Weights of a small GPT-style language model, trained from scratch on English Wikipedia.
Size: width 96, 6 heads of 32, MLP 256 SwiGLU, vocabulary 3579.
Architecture: RMSNorm before each block, rotary positions, no biases in attention or MLP, capped logits.
Training: a variant of Muon for these matrices, 82M tokens, 5548 steps.
Each number is 50 + 10 x the weight over its row's rms, rounded and kept within 0 to 99. Layers, rows and columns count from 0. The size before them is the row's rms in percent of the matrix's.

# v: layer 6 attention value, 192x96, rms 0.172, rows 175-191, columns 0-95
# o: layer 6 attention output (transposed), 192x96, rms 0.114, rows 175-191, columns 0-95
# gate: layer 6 MLP gate, 256x96, rms 0.145, rows 0-12, columns 0-95
# up: layer 6 MLP up, 256x96, rms 0.145, rows 0-12, columns 0-95
# down: layer 6 MLP down (transposed), 256x96, rms 0.134, rows 0-11, columns 0-95
v175 175:50 46 38 48 48 35 57 52 44 49 60 29 65 54 65 34 45 67 60 63 55 70 58 34 54 30 45 52 35 46 44 50 45 48 53 59 82 43 62 45 62 48 44 43 56 61 44 63 55 40 56 41 36 50 56 53 49 55 49 62 52 50 66 66 65 44 56 62 60 50 42 55 50 43 41 52 58 39 30 46 60 54 51 49 48 35 40 57 52 51 68 68 57 53 45 39
o175 192:51 48 60 59 36 65 51 55 52 51 32 64 39 42 51 45 47 45 62 30 50 52 55 49 53 69 49 60 42 49 40 43 55 55 30 46 34 61 63 49 49 52 57 58 58 44 60 39 45 55 50 50 64 45 44 38 37 56 44 36 47 50 58 46 48 54 66 49 57 62 42 65 50 47 51 33 41 57 77 49 49 44 53 64 53 53 68 20 61 47 54 39 44 56 22 52
v176 169:46 38 43 56 49 38 66 61 42 65 63 55 49 38 55 62 38 61 53 53 46 24 56 43 63 36 71 39 44 49 57 36 60 46 50 50 48 76 50 56 49 49 50 40 53 37 48 40 57 53 61 63 55 56 53 48 58 31 45 35 33 57 46 42 60 54 32 43 51 40 50 54 39 44 54 69 70 45 71 58 62 57 57 43 52 37 48 59 55 62 51 45 40 55 45 51
o176 193:28 68 46 53 45 59 44 58 61 47 32 40 60 63 44 51 41 53 29 51 42 65 45 52 39 51 32 38 40 55 50 65 51 56 56 47 52 42 49 35 58 62 52 60 67 63 42 56 48 37 53 44 51 48 65 47 66 58 52 54 25 61 60 51 45 50 63 48 46 35 55 45 38 38 44 37 36 50 34 50 50 30 38 40 53 47 47 32 40 50 50 60 48 51 69 41
v177 160:25 45 48 55 52 33 46 56 50 56 49 44 51 50 31 33 56 56 57 55 52 61 62 50 44 43 47 54 59 49 49 59 52 60 54 63 50 41 46 48 38 54 52 45 26 55 38 42 56 39 32 59 53 31 61 56 38 55 43 59 57 57 42 69 54 53 43 42 40 48 55 46 65 59 58 47 64 52 46 44 50 55 58 39 67 69 64 41 58 73 36 51 65 41 77 52
o177 188:59 61 54 51 52 53 30 46 49 57 40 48 52 55 58 46 49 65 52 48 42 41 44 65 53 63 56 35 50 54 63 32 58 53 48 61 71 47 36 65 62 57 57 56 51 42 59 52 46 60 56 52 46 50 40 50 62 48 59 44 41 52 41 38 60 50 46 60 40 78 43 45 50 60 35 59 32 55 47 57 55 35 50 42 27 50 40 64 59 41 51 26 34 53 28 38
v178 184:45 50 57 43 55 43 49 49 52 43 35 46 83 51 39 40 47 49 53 64 49 30 56 42 56 48 54 47 46 53 40 58 42 50 30 50 63 75 39 25 32 55 58 59 56 51 52 53 49 51 42 36 45 52 53 38 49 36 53 45 63 63 34 36 49 40 43 55 58 43 62 62 50 49 60 58 67 38 22 56 43 40 45 49 40 56 49 42 44 58 31 46 43 51 50 49
o178 197:41 57 53 42 57 50 45 53 42 44 38 39 45 44 55 36 77 61 30 31 44 61 46 55 52 40 30 48 54 47 69 51 45 59 51 68 44 51 53 47 50 45 63 68 37 60 42 41 63 55 40 67 39 58 57 46 42 49 48 53 46 47 73 52 54 60 40 57 45 59 49 45 80 49 46 45 39 59 61 32 45 52 46 43 74 58 43 60 50 48 56 37 42 50 45 51
v179 173:61 49 46 45 44 46 45 59 44 53 37 35 49 26 62 43 38 58 62 46 65 56 57 72 46 45 58 58 39 52 55 57 42 49 27 41 50 55 53 43 67 35 48 64 47 49 42 41 58 56 37 51 41 45 33 54 53 58 53 53 46 47 59 54 53 58 46 52 34 61 42 73 49 46 56 51 43 64 62 42 60 57 55 47 43 44 38 52 31 33 26 38 67 50 66 60
o179 190:59 58 47 43 59 64 47 55 48 44 73 53 50 70 32 44 47 38 60 50 35 75 55 48 50 65 57 49 53 71 57 45 60 46 68 52 42 51 59 60 40 51 40 45 41 53 52 52 47 47 58 52 62 44 57 51 39 51 57 54 49 49 49 40 51 55 61 55 70 55 61 33 61 57 48 60 49 47 40 32 56 37 50 56 52 40 63 52 49 61 88 62 43 51 36 43
v180 179:33 65 82 63 44 64 51 35 49 60 55 51 61 42 49 45 57 59 56 43 60 37 67 30 50 62 49 53 44 55 60 53 49 47 39 54 49 49 57 46 51 52 41 53 42 60 44 37 48 70 63 61 50 42 51 49 42 35 59 54 55 44 60 44 37 48 45 74 55 29 61 49 33 50 64 28 51 59 45 35 49 65 54 50 53 41 45 58 38 52 61 62 53 46 60 55
o180 192:48 42 46 41 56 54 48 43 59 59 36 52 44 56 43 51 66 41 66 69 45 66 47 58 40 39 67 65 45 55 68 51 32 49 62 34 41 52 39 59 58 51 50 44 61 44 49 48 53 50 50 51 42 63 48 53 51 55 23 50 51 54 77 60 59 58 55 40 52 60 33 58 50 48 33 67 38 42 46 46 60 50 48 53 39 58 30 38 58 59 51 40 45 68 47 66
v181 167:61 41 51 63 57 40 49 46 40 69 36 77 52 55 41 43 55 33 46 68 49 61 52 51 45 37 57 43 49 55 49 55 34 33 60 48 51 43 55 37 59 55 35 43 38 44 34 34 49 59 48 52 68 48 74 35 46 61 42 49 60 56 75 45 58 55 45 52 52 51 63 43 40 54 50 40 35 48 55 52 57 54 51 44 46 57 30 62 34 42 37 60 45 45 58 56
o181 188:71 49 62 34 46 66 62 65 55 58 75 54 48 32 66 56 36 48 57 49 64 52 44 51 63 55 55 58 51 37 67 44 32 60 49 42 55 48 49 49 49 62 41 57 65 46 57 54 60 49 56 36 37 49 48 44 55 52 54 60 26 40 62 62 43 44 64 43 50 50 52 34 68 32 49 49 65 38 40 50 70 46 51 52 48 57 43 53 50 44 56 37 53 45 42 40
v182 166:47 59 45 43 41 43 41 34 53 53 53 42 36 55 49 41 52 54 53 66 45 49 55 66 52 60 65 34 47 42 56 54 34 74 56 40 36 36 52 57 45 44 59 40 67 62 63 58 50 74 44 54 53 35 67 39 37 36 56 47 29 48 45 52 43 43 33 56 47 53 55 51 48 41 63 51 57 58 49 58 44 48 66 46 51 50 37 64 34 35 53 67 61 56 35 61
o182 183:54 50 68 57 61 62 61 55 47 58 55 49 60 35 39 64 48 51 41 41 75 57 43 25 31 56 52 56 44 66 58 47 42 31 49 45 57 47 38 56 47 65 41 40 39 57 53 33 61 31 38 58 53 52 50 45 65 64 53 48 53 50 44 44 49 54 56 36 63 41 52 64 57 49 37 50 35 43 50 42 35 58 63 51 41 45 50 62 45 56 39 51 27 57 56 59
v183 174:48 63 48 54 69 40 41 45 73 52 58 42 58 48 61 51 60 61 44 56 36 49 20 47 47 48 41 54 55 33 50 54 50 46 40 61 46 43 43 46 57 57 47 55 44 41 46 40 75 60 58 49 50 56 52 36 57 57 68 50 44 40 36 36 64 49 51 66 36 52 49 32 60 72 58 42 50 56 48 52 44 52 57 57 53 47 39 33 25 55 47 48 35 55 36 52
o183 193:48 51 54 48 63 45 51 43 21 54 28 37 50 34 39 58 47 50 46 47 61 44 56 55 54 33 44 60 32 47 40 28 46 45 49 33 45 39 44 42 51 32 50 38 55 42 70 44 45 62 63 63 42 39 48 63 49 49 65 64 47 68 51 53 54 45 52 53 62 49 55 40 48 48 54 54 48 43 38 31 61 49 49 47 42 67 56 45 36 57 32 49 55 29 41 49
v184 166:58 49 57 41 65 48 58 71 59 37 39 45 45 46 68 53 44 65 46 58 57 35 67 37 57 45 44 50 67 50 41 57 53 46 55 32 24 47 40 60 52 63 40 45 51 66 59 54 52 43 58 63 59 57 74 49 55 60 30 52 52 51 64 47 57 40 29 55 43 58 52 57 68 52 54 51 42 52 44 46 50 55 62 67 43 47 63 53 42 57 36 48 46 45 57 34
o184 185:25 50 59 63 61 72 49 50 46 48 61 50 61 43 39 46 48 59 65 66 46 56 49 69 35 49 53 41 45 43 53 46 59 55 44 42 53 67 63 35 62 47 25 55 40 41 53 49 52 48 42 27 42 35 79 51 50 51 68 55 44 51 40 51 60 39 42 56 60 42 48 45 51 45 45 38 56 51 71 53 60 52 49 46 49 66 35 57 52 55 60 49 46 56 49 61
v185 170:47 47 47 47 49 67 39 54 55 49 59 55 81 52 56 39 36 20 57 47 63 43 53 56 25 37 33 54 63 41 36 59 53 58 40 45 40 47 62 50 46 45 53 46 62 39 56 56 57 39 47 62 58 65 43 62 54 51 48 56 39 62 43 65 38 42 31 53 57 63 43 50 55 53 56 49 57 51 56 48 73 48 44 50 56 36 52 63 45 54 62 63 47 44 39 57
o185 190:58 54 55 48 65 63 54 25 49 43 55 47 41 54 31 63 49 77 36 47 28 59 45 43 48 63 51 57 39 61 47 52 58 53 44 54 60 58 38 43 43 52 33 52 57 69 51 53 49 35 51 44 58 55 47 54 37 47 39 47 53 53 44 57 50 58 45 34 39 59 55 34 42 53 43 50 49 42 80 50 59 60 46 52 52 60 45 35 53 44 50 30 60 29 59 53
v186 173:60 61 54 51 52 46 49 41 34 54 60 50 51 50 54 54 29 52 42 34 46 56 68 63 48 28 48 45 55 49 53 51 45 46 36 43 46 30 46 57 64 59 57 43 57 57 65 63 58 73 37 52 41 48 50 42 64 38 34 45 58 49 53 52 70 57 40 41 46 44 42 58 50 47 74 51 55 33 50 38 40 46 16 51 43 60 43 39 55 63 53 49 53 51 55 45
o186 189:58 28 49 60 41 60 58 37 64 61 51 52 51 65 50 62 58 66 81 63 59 50 47 40 54 42 28 50 56 42 56 51 63 60 60 65 51 44 53 34 49 42 48 73 47 57 46 42 51 33 48 67 64 49 71 49 42 72 57 49 48 59 51 35 43 47 60 54 48 58 43 59 48 63 57 39 46 50 42 34 54 50 64 45 42 55 47 50 48 63 49 54 53 43 43 38
v187 165:44 42 77 64 54 40 40 38 53 38 52 54 58 52 72 34 38 55 63 53 44 59 54 44 59 59 57 73 44 56 50 40 64 35 53 53 32 47 38 55 69 48 58 35 41 62 60 47 50 27 37 64 57 47 50 41 43 59 58 49 42 60 46 38 43 48 52 37 55 52 43 47 54 46 45 59 45 48 43 53 47 65 42 44 53 68 52 41 52 28 57 55 39 60 33 52
o187 180:57 66 33 57 42 46 52 58 46 49 47 58 37 64 35 57 65 55 43 49 66 53 34 48 46 45 52 44 52 27 49 52 42 38 44 34 46 31 52 50 56 62 46 66 58 52 69 55 50 68 57 41 50 14 52 55 54 51 28 49 60 48 47 54 46 55 36 55 60 54 53 59 45 35 51 30 59 54 61 53 50 47 49 45 46 45 46 64 55 77 54 51 52 41 54 49
v188 164:52 64 44 44 54 41 60 27 46 38 59 56 56 41 54 45 62 54 62 52 53 44 45 46 54 54 51 50 51 50 45 47 65 46 66 55 55 57 30 56 46 46 62 59 43 59 37 59 39 63 48 47 60 50 49 31 54 64 42 70 67 75 42 39 71 61 30 39 65 69 45 67 35 51 60 60 53 56 56 43 53 46 44 43 59 51 59 68 39 46 63 54 46 48 42 51
o188 183:62 49 55 73 36 66 50 51 52 40 43 35 59 55 43 57 50 50 54 47 55 59 37 59 36 57 46 49 51 19 46 52 49 56 36 38 66 40 51 49 48 60 63 34 32 46 38 45 43 48 60 55 46 55 46 41 46 40 33 61 51 62 45 48 54 49 52 47 63 59 46 46 71 64 53 37 69 43 40 43 52 35 38 62 58 34 36 38 60 62 41 50 59 51 64 48
v189 170:68 50 44 46 48 55 39 54 29 54 34 75 43 49 53 65 61 67 66 65 58 41 49 48 46 52 41 59 59 47 53 53 45 57 49 56 46 54 53 49 63 63 43 61 60 49 49 43 65 56 44 48 29 39 46 49 41 43 48 49 48 63 41 48 43 56 43 45 33 60 25 57 49 38 46 63 62 60 30 48 59 36 59 52 64 48 54 62 36 64 68 43 36 41 57 47
o189 186:50 61 60 57 59 56 41 50 63 51 70 49 70 48 48 46 45 47 49 32 42 59 42 43 51 24 33 50 46 56 58 58 44 53 63 40 52 63 47 54 44 45 66 41 28 44 60 40 34 58 48 37 55 47 52 43 49 62 58 35 45 33 54 43 51 62 43 43 62 44 34 26 50 53 59 43 45 49 61 44 58 50 36 49 44 39 41 33 68 56 34 58 53 40 46 38
v190 156:43 52 52 42 45 64 35 34 48 49 59 61 45 49 47 35 58 59 45 54 71 47 61 49 59 61 44 41 58 40 45 66 35 36 57 57 55 65 62 50 51 82 56 57 57 38 44 52 44 38 42 61 63 67 61 39 54 50 62 46 45 37 56 42 75 48 42 45 51 48 30 47 50 33 47 35 49 53 62 52 59 69 46 50 51 46 63 47 49 61 44 61 52 49 50 35
o190 175:75 46 42 48 38 55 34 67 46 61 45 35 39 43 43 43 30 51 58 41 50 61 48 39 32 32 52 61 50 53 55 59 47 61 41 56 54 57 44 47 61 32 41 64 49 47 43 69 44 40 51 39 44 44 46 27 41 42 45 48 41 55 54 58 59 26 47 54 63 52 46 58 21 62 53 55 43 37 53 43 51 47 52 57 54 56 32 49 62 48 51 58 46 38 51 61
v191 173:42 71 50 54 38 40 62 50 50 48 62 49 47 62 58 33 46 43 49 45 43 55 33 41 39 45 52 59 41 43 44 47 48 49 44 66 55 65 70 52 42 72 38 48 44 62 61 49 55 69 55 66 66 46 60 56 30 43 55 45 48 47 50 57 55 36 50 53 52 56 45 78 57 53 40 53 53 34 62 59 56 50 31 52 48 52 50 61 34 58 46 40 47 73 64 40
o191 190:53 53 43 54 59 70 47 52 48 46 37 51 46 28 52 44 63 43 39 59 60 53 50 52 29 56 68 43 46 56 41 54 55 43 38 55 31 45 53 54 51 26 46 64 40 42 45 55 64 30 70 35 55 65 50 57 57 54 43 50 46 43 39 47 25 62 47 48 31 46 39 42 45 58 60 34 40 43 34 36 52 43 50 57 43 46 49 44 55 40 60 39 53 47 32 48
gate0 098:51 51 63 48 70 76 69 47 51 38 53 39 53 47 36 57 46 43 44 51 52 58 55 51 42 48 43 54 55 40 37 57 45 45 58 41 52 62 64 48 56 66 49 47 47 30 64 43 62 56 64 35 30 51 53 44 66 47 57 47 73 49 59 43 44 35 68 53 70 49 42 63 55 59 63 41 65 49 52 58 40 42 53 60 50 40 60 58 43 49 63 48 52 54 32 68
up0 092:53 60 42 47 35 42 38 53 47 52 42 56 61 47 48 55 66 46 48 54 50 57 45 46 55 53 54 54 40 49 52 50 45 31 32 42 43 42 37 40 49 62 49 33 46 40 47 57 46 28 50 71 73 52 53 42 59 61 46 47 31 63 44 80 67 49 46 57 48 52 51 56 48 49 48 32 32 51 44 54 68 49 27 55 51 47 58 32 62 51 49 48 63 70 46 47
down0 103:59 51 51 46 48 48 64 35 45 49 36 32 55 56 50 65 53 52 48 56 58 49 41 62 46 48 44 46 52 61 46 35 51 76 41 58 47 40 48 62 60 37 55 54 71 71 55 45 46 63 53 52 67 47 63 79 39 44 43 43 48 48 48 47 63 58 54 48 40 45 29 48 47 57 66 49 49 48 47 41 44 64 64 54 72 66 37 69 48 51 48 64 44 55 60 54
gate1 110:60 49 40 54 65 54 51 41 55 53 48 38 50 36 53 39 46 57 31 56 34 36 55 48 44 51 54 55 77 45 61 37 55 35 41 30 60 45 56 47 44 63 44 54 45 50 28 41 54 59 65 48 35 47 52 58 38 60 39 41 54 35 56 47 52 49 55 63 49 35 69 45 50 54 66 35 47 47 42 36 30 37 57 44 67 48 39 28 48 56 56 56 51 44 58 42
up1 103:37 54 47 47 72 65 69 53 49 48 65 53 44 61 31 34 53 59 54 48 55 57 52 44 77 51 66 50 45 50 45 62 55 46 45 56 48 52 41 55 30 64 42 44 47 44 50 46 48 65 53 59 32 53 30 37 63 42 70 33 61 64 44 47 72 39 49 38 43 48 48 47 39 36 62 50 58 48 57 49 38 57 48 40 58 64 50 46 55 55 42 50 60 49 54 41
down1 104:41 52 51 49 53 51 46 51 45 51 24 23 44 62 48 44 54 47 38 36 46 39 61 59 63 44 55 68 49 31 43 55 48 51 49 49 45 38 54 50 44 48 49 45 55 43 65 41 48 31 59 48 52 63 43 63 41 48 60 46 53 47 49 42 62 60 46 58 33 44 45 49 52 62 47 52 54 42 66 66 58 47 45 32 58 64 59 35 88 44 50 33 55 45 54 43
gate2 109:43 56 65 55 61 44 59 59 65 48 48 41 48 45 47 44 25 43 29 46 39 60 59 61 45 47 23 62 41 51 49 35 64 45 44 57 43 58 42 45 55 55 47 57 62 30 64 43 51 68 65 66 62 47 57 57 57 53 43 40 67 52 44 65 57 57 48 58 37 46 51 49 42 57 35 58 54 52 42 56 61 52 54 45 67 70 59 44 74 44 45 52 47 44 52 50
up2 115:56 62 64 49 43 70 59 44 62 50 51 58 62 57 32 32 65 43 55 35 57 48 62 47 55 44 43 56 55 43 51 33 39 48 47 56 68 55 48 49 55 40 37 63 36 44 48 44 33 50 43 41 46 56 44 54 67 53 48 57 73 52 69 62 43 50 24 46 63 62 59 53 41 49 46 26 48 41 44 59 55 46 42 43 64 50 46 58 46 43 53 58 53 49 25 44
down2 111:40 47 53 73 60 64 55 46 49 48 51 63 61 59 51 35 38 44 43 68 41 63 59 58 56 36 38 55 52 52 40 45 65 41 57 49 38 40 41 42 53 28 56 57 45 52 50 40 33 49 58 57 50 51 41 52 52 43 49 41 54 47 42 17 55 72 35 45 51 57 40 42 36 42 44 62 46 48 42 62 63 44 50 44 68 67 38 54 63 52 59 48 35 47 59 47
gate3 103:45 42 50 54 61 49 45 44 46 47 38 44 38 32 55 62 49 55 51 37 35 51 61 36 61 52 48 63 42 47 56 34 70 52 75 42 55 66 58 44 58 67 43 58 59 41 42 42 19 47 40 46 53 40 56 63 50 52 43 50 44 50 61 43 30 63 42 44 42 43 49 48 35 45 41 41 61 53 51 49 18 37 62 49 46 51 50 38 42 49 44 60 43 52 43 52
up3 106:38 55 47 26 53 59 40 64 39 41 63 59 55 54 52 61 44 53 76 38 59 37 75 50 64 48 49 43 56 52 62 38 58 53 44 51 47 55 50 54 51 54 51 70 52 49 60 46 25 48 59 50 46 45 41 59 58 53 40 52 46 53 43 52 40 52 41 68 51 42 67 34 47 48 58 52 49 54 36 34 47 41 56 60 56 28 44 66 78 43 45 56 52 45 47 46
down3 099:42 49 29 30 28 62 49 59 48 55 53 42 47 47 57 49 51 57 63 46 39 59 55 47 63 50 58 46 52 59 78 35 56 46 63 51 58 66 42 44 54 53 54 52 51 51 41 43 41 46 52 43 60 59 46 62 54 39 42 54 34 82 49 47 38 60 57 68 45 38 46 46 53 47 40 40 51 51 59 50 42 43 56 41 62 60 58 41 63 37 40 59 48 27 66 62
gate4 097:50 62 67 47 49 60 28 57 38 56 60 37 42 69 55 48 56 32 49 58 66 64 47 50 61 36 50 58 73 50 44 45 58 52 42 51 54 56 51 51 46 61 59 40 53 31 59 43 47 34 54 49 52 50 53 57 46 34 45 66 30 55 52 48 58 51 38 34 35 47 35 47 43 47 48 58 52 33 66 47 44 59 70 50 67 49 69 57 53 57 40 46 61 38 52 64
up4 087:66 46 54 38 64 53 67 58 40 50 55 57 52 28 51 53 62 48 38 46 42 42 63 30 50 43 38 45 54 53 63 53 71 50 51 68 62 55 34 48 57 68 56 53 51 41 40 66 43 39 52 51 48 48 38 56 65 46 49 52 41 60 47 51 33 56 34 45 55 37 34 62 61 43 65 45 35 51 55 42 60 40 59 57 43 60 66 53 49 40 44 39 31 40 37 57
down4 106:44 46 45 59 53 48 99 51 42 33 43 58 54 49 54 57 35 45 52 47 54 46 48 48 30 67 41 34 44 62 41 53 47 54 51 63 52 59 51 39 45 49 58 54 49 54 53 41 57 63 52 55 44 39 64 34 45 55 42 51 44 58 46 44 50 49 68 56 52 29 83 48 54 56 49 50 43 54 41 48 47 47 46 63 42 39 51 40 51 52 56 38 55 53 58 46
gate5 084:48 74 53 56 44 42 30 60 39 52 54 42 44 47 53 35 52 42 33 51 40 48 60 45 39 56 61 59 70 56 41 35 41 63 69 61 59 64 48 42 50 64 39 61 64 49 53 60 53 40 48 59 66 51 52 51 61 34 37 63 50 41 43 55 45 52 40 61 65 60 44 58 42 49 66 46 44 46 54 73 43 58 40 50 55 48 40 39 31 42 58 50 59 65 40 47
up5 082:29 53 54 63 39 49 48 53 44 28 63 49 51 55 61 45 66 44 52 55 41 52 51 35 48 52 53 58 58 49 49 35 39 64 41 52 61 43 57 39 41 64 65 44 46 42 57 64 32 45 46 53 54 60 52 64 57 37 53 48 62 50 66 51 45 38 45 73 54 63 28 67 45 41 52 42 67 59 76 49 48 50 54 45 51 36 51 50 37 28 36 44 46 49 52 44
down5 100:54 78 52 50 42 53 54 43 56 59 37 68 49 51 59 56 63 54 51 53 49 64 53 49 47 53 48 51 65 46 54 43 54 69 59 76 35 49 36 35 26 40 57 57 53 53 33 57 51 48 32 47 64 49 34 52 52 43 42 60 55 41 42 49 47 32 42 51 28 46 32 61 41 52 51 44 40 52 43 61 58 37 48 63 43 51 50 42 47 45 58 57 55 75 56 42
gate6 100:46 31 22 49 39 39 55 57 71 59 40 51 52 56 51 58 61 43 45 36 42 34 44 70 63 55 49 47 62 56 54 53 49 47 56 40 49 56 40 48 59 56 51 40 45 59 42 70 26 29 56 62 59 61 40 63 44 42 55 57 40 50 61 67 47 32 50 45 60 37 50 67 65 47 47 42 48 56 57 55 43 57 47 42 33 50 55 56 47 42 45 52 39 58 39 39
up6 098:32 59 58 45 46 54 48 51 56 40 54 54 46 34 47 70 50 41 40 49 46 58 36 45 53 65 36 47 56 43 42 65 57 65 43 58 56 58 40 50 29 52 57 46 47 56 56 56 59 46 66 81 58 57 43 30 52 65 45 44 66 39 43 50 53 44 54 72 55 55 43 53 45 45 56 60 59 39 23 53 45 36 49 46 56 61 47 61 40 62 35 54 32 50 55 51
down6 092:53 61 54 66 44 48 42 46 34 41 52 39 53 50 44 54 44 55 70 50 54 42 54 39 41 30 48 45 64 50 53 37 59 41 64 41 53 52 55 49 28 50 60 62 49 54 74 40 52 32 48 48 57 54 52 59 35 55 42 44 42 63 47 34 46 45 60 41 70 56 14 57 61 44 38 54 52 37 53 48 51 40 63 49 52 56 57 57 50 46 42 63 47 51 57 28
gate7 101:36 37 51 60 58 29 58 53 67 44 61 48 45 72 51 59 31 54 50 45 37 35 60 42 41 64 42 31 63 52 43 48 36 52 58 50 39 64 59 52 60 38 33 41 44 36 58 46 50 71 57 59 47 41 55 59 45 54 64 40 57 56 53 53 49 47 57 54 48 45 52 33 54 55 47 42 40 71 51 62 32 40 58 49 51 39 35 41 66 37 39 55 49 50 38 57
up7 091:39 64 61 61 49 38 34 46 54 49 47 63 36 39 53 53 65 51 64 55 68 60 33 36 42 53 50 58 49 41 53 61 39 53 33 43 61 52 37 46 61 58 66 57 60 39 53 48 60 42 48 50 48 68 54 45 49 44 36 52 44 50 36 57 45 65 58 53 40 37 60 49 51 40 54 46 49 26 33 51 35 50 24 74 64 39 39 49 48 46 57 52 49 59 56 56
down7 091:44 51 51 43 55 51 57 34 49 55 63 60 42 44 54 63 61 43 62 79 63 69 62 37 59 47 55 60 43 48 49 56 47 47 64 55 42 69 50 52 32 46 40 41 53 43 44 40 30 46 59 41 49 47 51 38 68 45 34 41 51 68 64 55 52 61 42 71 61 41 57 52 45 40 51 52 56 49 48 58 72 46 56 50 39 61 60 48 34 52 41 45 37 55 41 30
gate8 098:53 57 50 74 68 32 33 45 64 50 50 45 43 57 43 58 54 60 54 44 63 52 44 50 56 42 46 49 50 61 47 62 48 48 47 48 35 50 57 38 44 44 60 31 61 64 54 51 40 41 73 51 43 76 49 53 50 29 48 55 50 50 41 62 44 29 43 42 51 42 40 58 41 49 62 55 48 55 38 53 55 47 50 45 66 53 58 59 71 52 29 30 47 48 35 46
up8 101:63 49 58 58 64 43 52 51 56 56 48 40 47 31 49 47 53 57 63 47 44 49 51 41 39 50 36 69 39 36 61 57 63 38 63 40 49 41 60 59 54 57 48 56 40 66 50 44 64 48 37 52 67 59 60 42 41 46 52 39 59 73 48 65 45 46 35 48 38 50 62 63 59 53 63 56 28 53 45 57 77 51 43 48 49 44 71 70 50 47 66 40 50 52 42 57
down8 105:51 50 66 60 38 40 52 47 44 61 61 41 49 58 35 60 52 70 53 39 41 53 61 62 46 68 41 49 55 56 65 47 51 58 60 42 46 51 49 49 51 44 53 74 75 51 47 41 38 41 57 60 32 66 47 51 61 48 45 59 51 45 53 76 59 56 52 54 41 57 29 48 63 46 47 39 42 62 61 58 40 29 48 49 56 58 66 38 66 48 40 45 57 38 48 59
gate9 100:46 39 45 63 51 50 39 44 52 43 64 51 57 57 65 67 52 27 52 39 17 37 47 48 51 35 29 51 54 42 51 31 47 59 46 47 53 52 42 48 63 61 52 51 46 49 36 52 42 51 55 42 68 45 42 48 57 51 50 49 61 52 54 53 43 47 58 49 45 44 30 46 51 50 54 64 58 43 45 59 61 31 44 40 38 50 56 37 56 60 29 70 39 32 66 48
up9 101:43 40 48 42 44 50 44 56 56 54 50 39 26 30 65 52 46 63 45 43 53 60 52 53 39 40 50 38 51 61 52 69 64 47 47 52 64 51 61 47 47 56 43 46 37 71 48 44 62 60 33 26 63 34 55 61 42 69 48 62 46 51 38 64 54 53 54 48 53 45 60 46 56 54 50 53 44 65 71 33 31 50 63 42 54 45 54 39 56 47 45 34 50 60 65 38
down9 099:53 48 47 42 59 50 42 46 58 48 60 63 67 45 50 48 52 47 38 47 38 65 40 61 37 47 61 64 57 58 48 47 58 71 47 52 70 46 61 39 62 39 46 49 42 37 48 34 49 48 44 47 43 42 66 25 60 46 52 40 50 47 55 61 33 67 49 55 43 54 53 35 39 53 67 70 46 48 48 71 47 46 25 49 64 72 54 59 41 53 43 57 50 51 63 49
gate10 094:26 54 55 48 41 41 73 74 53 40 49 51 38 43 36 65 40 51 36 62 57 45 54 55 44 48 47 56 51 50 33 39 45 43 65 43 42 38 47 56 53 51 47 65 40 43 49 68 64 47 68 63 26 42 52 55 53 51 38 58 55 58 48 59 67 54 45 38 41 47 41 46 42 51 37 54 47 49 75 24 50 42 44 57 50 54 50 44 58 60 51 61 39 45 45 54
up10 095:52 62 49 45 75 49 51 33 68 43 43 59 52 65 47 47 40 53 31 56 48 34 58 54 62 54 55 60 31 41 41 57 43 57 65 33 37 53 58 48 45 52 54 60 29 42 40 36 59 59 51 42 45 47 56 48 50 69 50 53 68 60 53 62 58 55 40 44 69 48 49 51 54 58 40 58 49 60 28 67 49 38 44 38 38 53 54 42 71 45 38 50 58 44 58 54
down10 103:65 50 46 47 52 66 50 51 48 55 69 59 50 53 40 57 48 39 72 37 57 51 58 54 46 57 53 64 65 41 52 49 60 56 50 37 49 35 51 46 36 62 39 50 57 40 59 67 66 54 56 43 59 52 50 60 37 53 40 55 72 46 61 55 64 49 63 52 48 72 40 56 43 45 44 61 62 51 46 40 51 50 59 52 29 47 83 27 47 58 48 47 42 59 39 45
gate11 104:51 53 55 37 54 52 43 45 47 59 49 41 70 49 56 66 63 51 65 53 40 39 53 26 51 46 53 50 65 49 49 73 70 54 46 51 56 46 47 49 53 40 37 37 60 45 49 53 41 47 37 45 42 46 50 56 65 59 52 47 44 55 65 52 47 53 39 46 52 55 41 42 62 48 50 49 59 70 55 46 50 55 69 53 64 42 55 45 37 29 71 57 53 21 51 27
up11 114:53 41 43 52 45 61 53 37 50 43 59 35 48 40 41 58 32 37 47 48 43 43 68 60 42 47 37 47 48 48 55 45 30 34 51 57 55 37 68 58 66 53 47 55 23 53 54 55 50 58 57 43 41 50 52 56 45 59 53 44 67 48 31 76 44 50 47 45 51 48 40 76 43 44 34 54 54 54 50 32 51 51 56 44 73 63 53 57 51 45 55 46 39 69 40 59
down11 114:42 42 43 50 36 52 66 59 60 65 53 44 22 49 47 58 59 59 47 38 51 46 37 53 60 59 43 48 57 52 39 48 59 47 47 42 46 54 46 58 63 53 56 41 34 60 72 68 44 50 62 58 39 30 58 59 43 48 40 41 48 34 41 51 46 55 45 26 42 60 49 35 45 48 54 56 51 43 54 48 39 32 58 40 39 37 60 47 60 49 22 32 49 50 40 51
gate12 099:46 55 73 29 53 32 66 57 68 41 52 45 48 64 51 46 57 49 64 46 62 46 44 50 43 60 30 65 60 53 53 77 38 39 42 57 42 36 49 41 41 64 42 49 47 43 62 66 59 48 40 46 51 43 51 46 33 45 57 53 63 53 52 31 47 59 67 56 39 49 53 37 32 62 50 45 41 42 59 46 61 31 46 43 46 53 57 47 47 47 56 39 51 42 59 43
up12 096:47 60 53 56 50 59 57 71 56 47 55 58 45 28 44 52 44 72 56 59 51 44 48 39 52 37 48 64 34 53 44 45 56 45 54 44 42 52 56 58 55 45 75 58 49 50 33 65 66 75 35 43 44 55 55 53 52 50 44 56 62 64 56 61 34 52 29 53 58 57 38 39 41 41 43 63 43 43 41 56 71 46 55 43 47 47 77 40 50 56 55 37 53 47 47 42